config.yaml
num_hidden_layers: 15
hidden_size: 320
num_attention_heads: 10
num_key_value_heads: 10
head_dim: 32
intermediate_size: 1280
vocab_size: 8192
hidden_act: "gelu"
norm: "layernorm"
norm_place: "post"
norm_eps: 1e-06
positions: "learned"
qk_norm: false
attn_scale: 0.177
bias: "all"
tie_word_embeddings: true
parallel_block: false
init: "normal"
init_std_qkv: 0.0195
init_std_o: 0.0
init_std_up: 0.0195
init_std_down: 0.0
optimizer: "soap_variant"
learning_rate: 0.00142
beta1: 0.95
beta2: 0.98
weight_decay: 0.23
lr_head: 0.00661
warmup_steps: 200
schedule: "wsd"
decay_fraction: 0.597
decay_shape: "exp"
final_lr_fraction: 0.05
batch_tokens: 131072
max_seq_len: 256
doc_mask: true
train_tokens: 906800000
max_steps: 6919
dataset: "wikipedia_en"
Each number is 500 + 50 x the weight over its row's rms, rounded and kept within 0 to 999. Layers, rows and columns count from 0. Numbers have three digits each. The size before them is the row's rms in percent of the matrix's.

# up: layer 6 MLP up, 1280x320, rms 0.0584, rows 898-917, columns 160-319
# down: layer 6 MLP down (transposed), 1280x320, rms 0.0544, rows 898-917, columns 160-319
up898 094:453545409499535485465610507624472441504491437548508412501547496459473469505473518504532540505583537553486522491537525510472454498482600569451455422521461464487479508492461492568588502483432485469543515464517392481474451431557497599446507478485530481526486494454518518401375472536501479569488513541572458501574487537493580507547484481512581549433458554582433518504494489516510609548516532570407524470443417536460475460447498527501511489555467470510534514435455516517546542462516587
down898 107:503536569459402556486515525451497546538523572514472559486494450528536535537515476556506515553514469579479530389532488459519386368471439561506553491491515455539516417521489480527476464461462538463473516534569425460556489642462491543513427458462468458514496546496529511461560427569617500567622444588506469494490502513488482455466558503431501444490599534524485433496529499432560456514420562516519404516478426506529505517417524484498536521465481477418456452545480500562420385574509536
up899 096:456526515454486519586507452520457443426644559549439553471483536518502427478549574464547532613521441486439589482475503426477526494480427531477583524469511574480485507472571440548518501515464447506430413439522479465478455520515418507435458525495484528516434470518497566540505490561439498451462584689476486516457477489545487642491476408514482440558553505439465444494527527427584430526456409550487476535520543527589531511567451527474470541465413562560592464483575469520472557408462529
down899 105:515505444532549571509518462525460536538471581500552409527512522401504470524418552489498371510533419508510452503447513466564553500494443564585556520541549497478460517506513493440372491424518593465492468520494575494523506540473538533483564599507497485443470473557430508445497514575483469559513549416590672418486481482507506406522538447491546525495403517507391460424510477481534436438531559517504494451507646537436559483376534497505505493543567488488588440526496498418478379457491410
up900 100:505508528536489477436498456574511501489531553564452517530528404517453546545560401482595563506529501545529540510517506600483484486530431552426414464545446502591480489537525505518533477542560533521504562463512389560502550457510568551550492513485511475465397554469501517540550477478497533526543506462446451510539556424563483463481488520532487414538454504504423456489508491470499432510491563507538500467593563449492510569456475577493547469488435526471507519520469465558510504502384492
down900 094:442481447497503503575532474490484519471477476499517588548486514434536506528516372448450525514482617549503510515528519438486432534484537572565456533584496510528454588579373455520515482553521543506430506477432444445501488485453507547584480493557490432423514630542509548495495460444441481533479513488396435491462533472441479532490498592582471503418509494498475522545472461466459526454452489479541480530410475504421407356515390525614583461522513459439424537480537467600486499519525404
up901 095:541591511502455534521517446477432559516482520447516490477575523572532449507481467559521445499566536516478505481492481507483541531517586504517448482396499606489556430387392523464468427416483544531432526497452538517521480541539489458436471469509488545544464583494406490522435559583477565410475451457511513516513449469452553531484486483517520463445575545502505516565573421456493405450407597484459541444395514514494423542547478484497554533473457607421468576487443427553576505512518591
down901 108:479549517448485536509459603519464568560418451567497595455486518540478439465493473479488470486534482496467532434519546477431497442455497493484472473460477539476519523482465454522424480425546448588456380425416434498462587505531472478467467587549525508489435523475485464505497511537478542584470549592491484530509461682493532522428532468538556546406396458457469563608529517514505453495355494484537529526513496501448441573429492596455573519490448551478390500544465451422506517570489468
up902 085:543430511575524544516529428613429514497484440478452509429482489507483497524421465471463584475567514489469521491498453514434412501585477491555459450455499511598408416442491576510458527423596506494519548528478487489468504588457505555424493502491444508498454494538484503529497568531509506544444544494488616507500466513571543444516482476565457477520565580545554508455426501502506446459517496521458470428497480479375555488574591576522461594495581478466492494492508597525441575473458496
down902 094:473580499584527491585451507514522475523484495481545521495587453506540420463514483538488504491477474451452489508467412588529463532439499465553460488549550511494502409616473556419509536540519505486563500459529479452528522491502513521481465541589492478506521496528520406566618380469561513423472524518620507466489446468461541292474441576482549467532553565472610470552463518534548547463510528562519508494513520471506464497554465568615537455469531511529482493431476505430517554443525480
up903 091:587468445432479527432499535550532524560513540504547525524518517434546495500524474522668460506411525456551523475507413568577482561459401540558551458484458434453546543414473510399563427494540504561485440573551397519533553494382545513516533496452408501538480440463415493436427518462501518536445450506431473482549446502513371622515490437456506448513526423467440387384548561504608482454471486527472548421450540496523473485534596548542495566582480475462469580497454541501423458473543551
down903 097:398485510555494507577497460431438509507520539521562499537453454461464515508455528448447455444544520493547457462441546511501499516445509555408444508576535432523374405461484468504522522485516502433419494532563471404510435592497532349460460433462433496600499556511498487532508582531514376512478440447526513537486557539503593483532436554485558501519543563573467534495481468496510538548542498460431450576441535364522466515549457490512527486501524562483438413533502420468480489537523464
up904 103:454499462509521482445548519543518551471489519565449375497510495410472496497536572450444517508480399501595501556485463559517565469488472465475556464475548515556474621589506537556607517509476462516473572516305541514576526433460419524484464525517482566493446501453547544419519558576561471564410531558365448433493576513441500446494576501505482551412462515478510485418527603527457534575521568468502567592523524514539500509508464534500484518619432495471606518487522559461597490478524462
down904 104:524450510477503509576531427457502583474472461428486457572502434535498510477522437400520616543458538515455527519480519541514527455567430385589507531554508489423442460476455525395451446465495490457500508463455466525464486448501492469477452426478558510385560503455393434518544444493546397605555509564507491453501492552516463513358498546544574461581477456521554425555491564434448530685487569609523501539505562528558564547505569516469534457522455503555506406451502435510526491499444465
up905 100:567531522504445443536525450538496510490495582481524535541446518477472473513523433525484509477563538491463506591508620571503461488519529507470557514474582427454580417446490440531547411514467441499552418463506517415499421478518554415497419479438499495563605519532511579518481479480421501472448472548484520478439446492533506412468448532516447564557520425483349511510387549579450486512541447496494500500563529437530519552558545597524512470457462549567459534527496511504545554471549467
down905 091:511476572489491535539528462483559468556466540443535518540451458479550500471369361562522493530551458557443481504490464495454518558401494514498460457490544510519474595548497482520403509431509461561549475454531499454596460507461472555502459501464514578463553433435567539471509502618510510438483610442507470546549464513493490539556533546467482539495477444491518434501536481523505462483544438489506502490390580462413503389468457491485476592475503434566476521496442531578454459485495477
up906 102:476523443547540430524508442379515460512571485469528516439591529493516552533570568540625499457463487512434526507478459530491504472457494512521529510478543457493485438374530501470458477474494516572471454526598528514516477473485473540495575488452539453571488558406595542461624518528458583530529512541601412479447492500463501433565517386587479514536426538462521560546463505455508382453521528493398518510515524546477502563537516428504423530447496473477550514478487480471438499587461630
down906 103:528516525532402540434460498502451455546467420451467513461547570512488488433499470514576449506562405417495502574558469505514491450464503436485570423408564552515491375508482550451417619453496495576484508440519431488505498562438535492528459475497451529421564447521514488542497454528498480435505447468383471519458355407513445577419422481534595507562468415486554409587495535523549484482503469501540466561481488478507469449512544493481519564405632557497432497539477534553596545480442475
up907 095:548527446483473607472568474531500485513457450528512611435489515525541523428501486529482560433558520447500421490462505522519497446497525596449489544500521548501578446554404515525549462550550539496492487491544505529549456509488543552415467519403478457452541580390422526552363539492533454559558557499502498575426433460560578490560492412440547470503479447558514447434499530496463508458579480481405492514424463510532473444586450453410460496473464452458521542533495559497537549575512473
down907 099:517465360449463408537557569487584508583493530518486442634569469551421504535437509476536579550537562519505420528466470525554469548515387561503572516525522554499538481510438409407548551504549555530383525465438499564534499563506540555449406411417521434392473493521524465509435436542500485500544523487449439455562385461525508482499420499486517511445454539513466559381540601613495431505484490547437515535564587418529452576475429504547466377554476536512526574497519491488513509465525540
up908 098:469466464520579507440387565557495443453419534397473443525525482379574441540502496491504479536445422521543592518536421576575460478327608502330507502498517535459557527503509477603442524504492491524499480524438519513538537508442539464516497437466517442474457618619495502401603491475447514466514496488474460528550494524351550473492502590500523474537521473452503489533518504508473501463501501514479437561469520476494524437539434491447527575490494541471521484519505523413470568533512504
down908 102:511465492358436495468452456478432549486497512554435488496494515432467506467540471563525479455577448517445456548513515536460509533510550475452513509562447477575513417541584583463496510479485507425491429451503558475486630516498520501543562462437448517542539606486467545587466452493486514546473549549623506428445519538436500503479484505533552536522506589610523553626566506615435405405554538522448488502484564465466499476585498475466512460540431518516372385490513499423453527605424439
up909 103:484553503586451437447540473425456547577553577403478512481570420393464443520430529540447488369511499423498500480460504506548498474517587534581480515470557502525528489480536486506444538457464474506451453441481557460491520405515601429519507506515369443510504534511428539463491488470512432490520467418558477536449414446502528464493505576499513490342611400518374475396446467554461531565545539546576500481473562536457563479527578501506452401512457549518492513508506532454469490502479434
down909 100:532525449466517501548433524438524494485388466475530464481512551569550494471527478502598485586548496507520447517619531501490579551418493450521486498587435453415448677471480544542617435487547512482491510477532465574571448512454494462495515451558458592626500398473510496514503550516482411547456533494569571566564506506448501518544531479461552519533417521516575433521498589506521423530494472498470518519585506415551471503426444506463514640433463482484597468587533462560566414525457579
up910 108:552532484541437486443497444470510585474562561511440504465500615432446498523516470447457469500527458496582507520472481436520494557563533543476458502494487543457536498393513541439473500486526558347472427527499473533402462493460490562541446545488527460600477521540508505465438563388464526503493530475468500504453487456536491562486478415491409480537438446446596524427434553510517611401544415531438514469489553542480473517499497516493472557538441569504491482534546490506472551526606515
down910 104:599464478506522474451515555513509513514509481579473553439479553562527486536581421506508546484499449540489490553502396557501517496461448517461470563475562574438519464393572487520573420584503489454510527524511546431519490490462489535550492541503403526435537632383523453499555526550445538550538519468520370437441503539669548554470357531470524541508481448519527512530472480521482534531459483450454517514513550591521481474458476471544574563440434476466648539551481456550489529516597498
up911 102:538496504460472611583469429424492516551368495538462516421475536501391473530527482552392517405477523550523520514476470536560511487492522454582572532473494480421484388509564604498449470407480630408519529450472558500508466483516499449542573466520435462498499465554493478544384535494591520620410480432480460479488478387533532574411492510545499512529479468476471555472523583534495517496514476466454514433572542528502563514505433496482446506482546494594412549587492510448527462503501434
down911 100:541581550555485507498460497587458520509463459532479487443524437497496509542489408554538407593446472529531540509562542548534521498543536496461482447524509577558558468439464478511474485581554491521514592466539536461554504537475489500447466449424458519566450474559479592456408505537545546507456510525545495524502598419604500531454449436506407497614463490542504541533521469549520467506541462458575537426593448566562579461471538525377502489562534523503447491494503554633501547458594646
up912 104:448508533480515522555463533494520487543488497546497466481552450437522462533473573553558505607445566542516563507520557460450543463532463562519490531497480549599563542473439591507567526549521505560598455512538454592500524607511388481590506420489538532537582512430576556557405585567459440510458596579567489465453381548443478522520549493497446501451549546455574427503461538471439518458566422512511496533521379507515422637531444422571569493595505458537474526512523491486509450475500428
down912 102:637479504517583486490551547433520542486507530494488508476504557580573605487522525556458551460480518407473447543511436523522476501569482400506440388494478447550502519501486498497545552374471533497460544445500497490569536543593538399537483458431462485603398496537437479518557598556481496526519526526481536592530497499521390461522600436522552469567528456476499464591530586489464497519532474494357501541478518496499478513501438456474535638500523480432527484505564540486451539556444532
up913 095:492522534503503516353545507457437556445434555543559505533525366483497597491455407413532610567492461480472424530468545554397432426558504439450479528503497602556452427527460470535456477525554419528501441487436490499479450419494561563547461494545485383434511489558473542500515496524473556472557469500522414587456437471556461533475423583531473454604522595504337441526485481500537528426577523412493484438511480483487506466568560500454571490514462500485511477491473437513504470551456495
down913 094:547509453475486565483525434473536454464393471545482528472433597520459532536523548595430500503587518491435491485528506494560489571527498471516409547522491440540513420405462498540413445486571533412468516564588607448436472553454609513474434578523457498500455506485537488576469522606443527447511512412491481566490568497506461541503550419469465526481494511461477430515489429556576472531487448552519542548466604479510532435407481474557528464473511518539521483442514489576525470447533491
up914 100:500592506356576527563473504456516509465456556483495486526477546432510442524555617500517491436428438514438572548416401494543526566518501489539403397530447455514514458462515455474438562504491449428501413404473601475541448451422491574441516529570486447579515562556448526491494582557487481526503538489547476526478501426487473498483483433572489429478540469494425534544407493429519561509489490526512478561523477624614509548482537485467524520537529532452439547485495572494490483559498508
down914 096:513567525528550523555454558500528517473563478509499558496512501570539455468508569585542529487531599544469413565448486491561488502409455547559509571539440485481446512446396396556430614523526497450476552436495441572424498497527463529459489538452508445491502444554542543517411525467527435556550374415480547549456479537495511545540585514476492478520479449450536512516429491512545419472501449494598550427430516481598535508526528437490429507528534517430470478535582390502547422543460480
up915 096:456467550482522465491524516535617494562494468326553480490516506505448526480501435486485549556526492479431507537518386540526509446471496467541437528542529478520476583466491659485588540551479453637473536508485464561513546381568448474570552457540526559439510561564482483583518511508535523531523583527520496556483402528454551445485575490539447468366578591479482473531548406573504519486476504495482484508431414509495531585511455518553506469494460580526461452503515526529570499495454498
down915 094:455478486536539487571496591517485481440539609528567567466516439523459471609520444474473499428472347541576539441490483531557471463554569492574540498471557533358515466502433594548553590523492495430558501475475508503579441517434560497567512550540431466468458504508516450499633446473442595555502438478516484570529562567567542536551459611420479463544510514439372545440409536554552449405452544418484478439528531551536543517470483466535460568532525524526522571555502519490478493478529558
up916 105:527500440556460563465515446545533462517507530488493614448489492472531553461514542489522508445539518613537507522554495503474519508457511484523566520460514506464430507478593469554467472491428537517510463455621575513547503415499462451425496503383584568381533455569524567530487434485480559499618615480595548471476486504506493446497437499544511471575558573523532521425393574501524588491535492508463473533527450472442561470468437484438486528510458505515522508487570463454466656521321553
down916 106:533517454517548500454511351535505525488480438487494410470543576527374469502469483472502525461493630497485411518500504574455391488479537467476454549505520494521465480413530530520504406427585546549472459463491505352510550449533466452480512503521594471420521429550512489506439529486485561531485547467452416618524390497532495508473527472496578461415674423474562497577509530607495531452443502523464518442488542505545518544451522495565515475524556518505476430517496481435528516483480495
up917 094:492476474506534502601544616445457474491496480546533559576547456517526472482502438509520502498481417487549392547490565530444520620418496531531544441561580519481478543484488556529549474540475493559520399552568384534453542472463435523498505476430503550478512590526491511430479412435433439498593498475490486497458574445480441476423484424515566521576462376382566520482455561480457506412528513463510543536430492444519523419502483484422474541346369489443508521507436548482541526490503467
down917 099:464453550485467487373469451447535458466426483478465409459476557548536571477520508464564496528486469499539445484539620487540512531479478476487523521499440431471485515453486580461506552554434473462491480512481469528523516531490446498543568441464522486621529611523528476508514418429515536465307574470480527391592549405502489584463520548545530538559488540541461471491569550459498393525504468431586552473524536517512407489511513558453537575607494484470416480487494385602504529483475574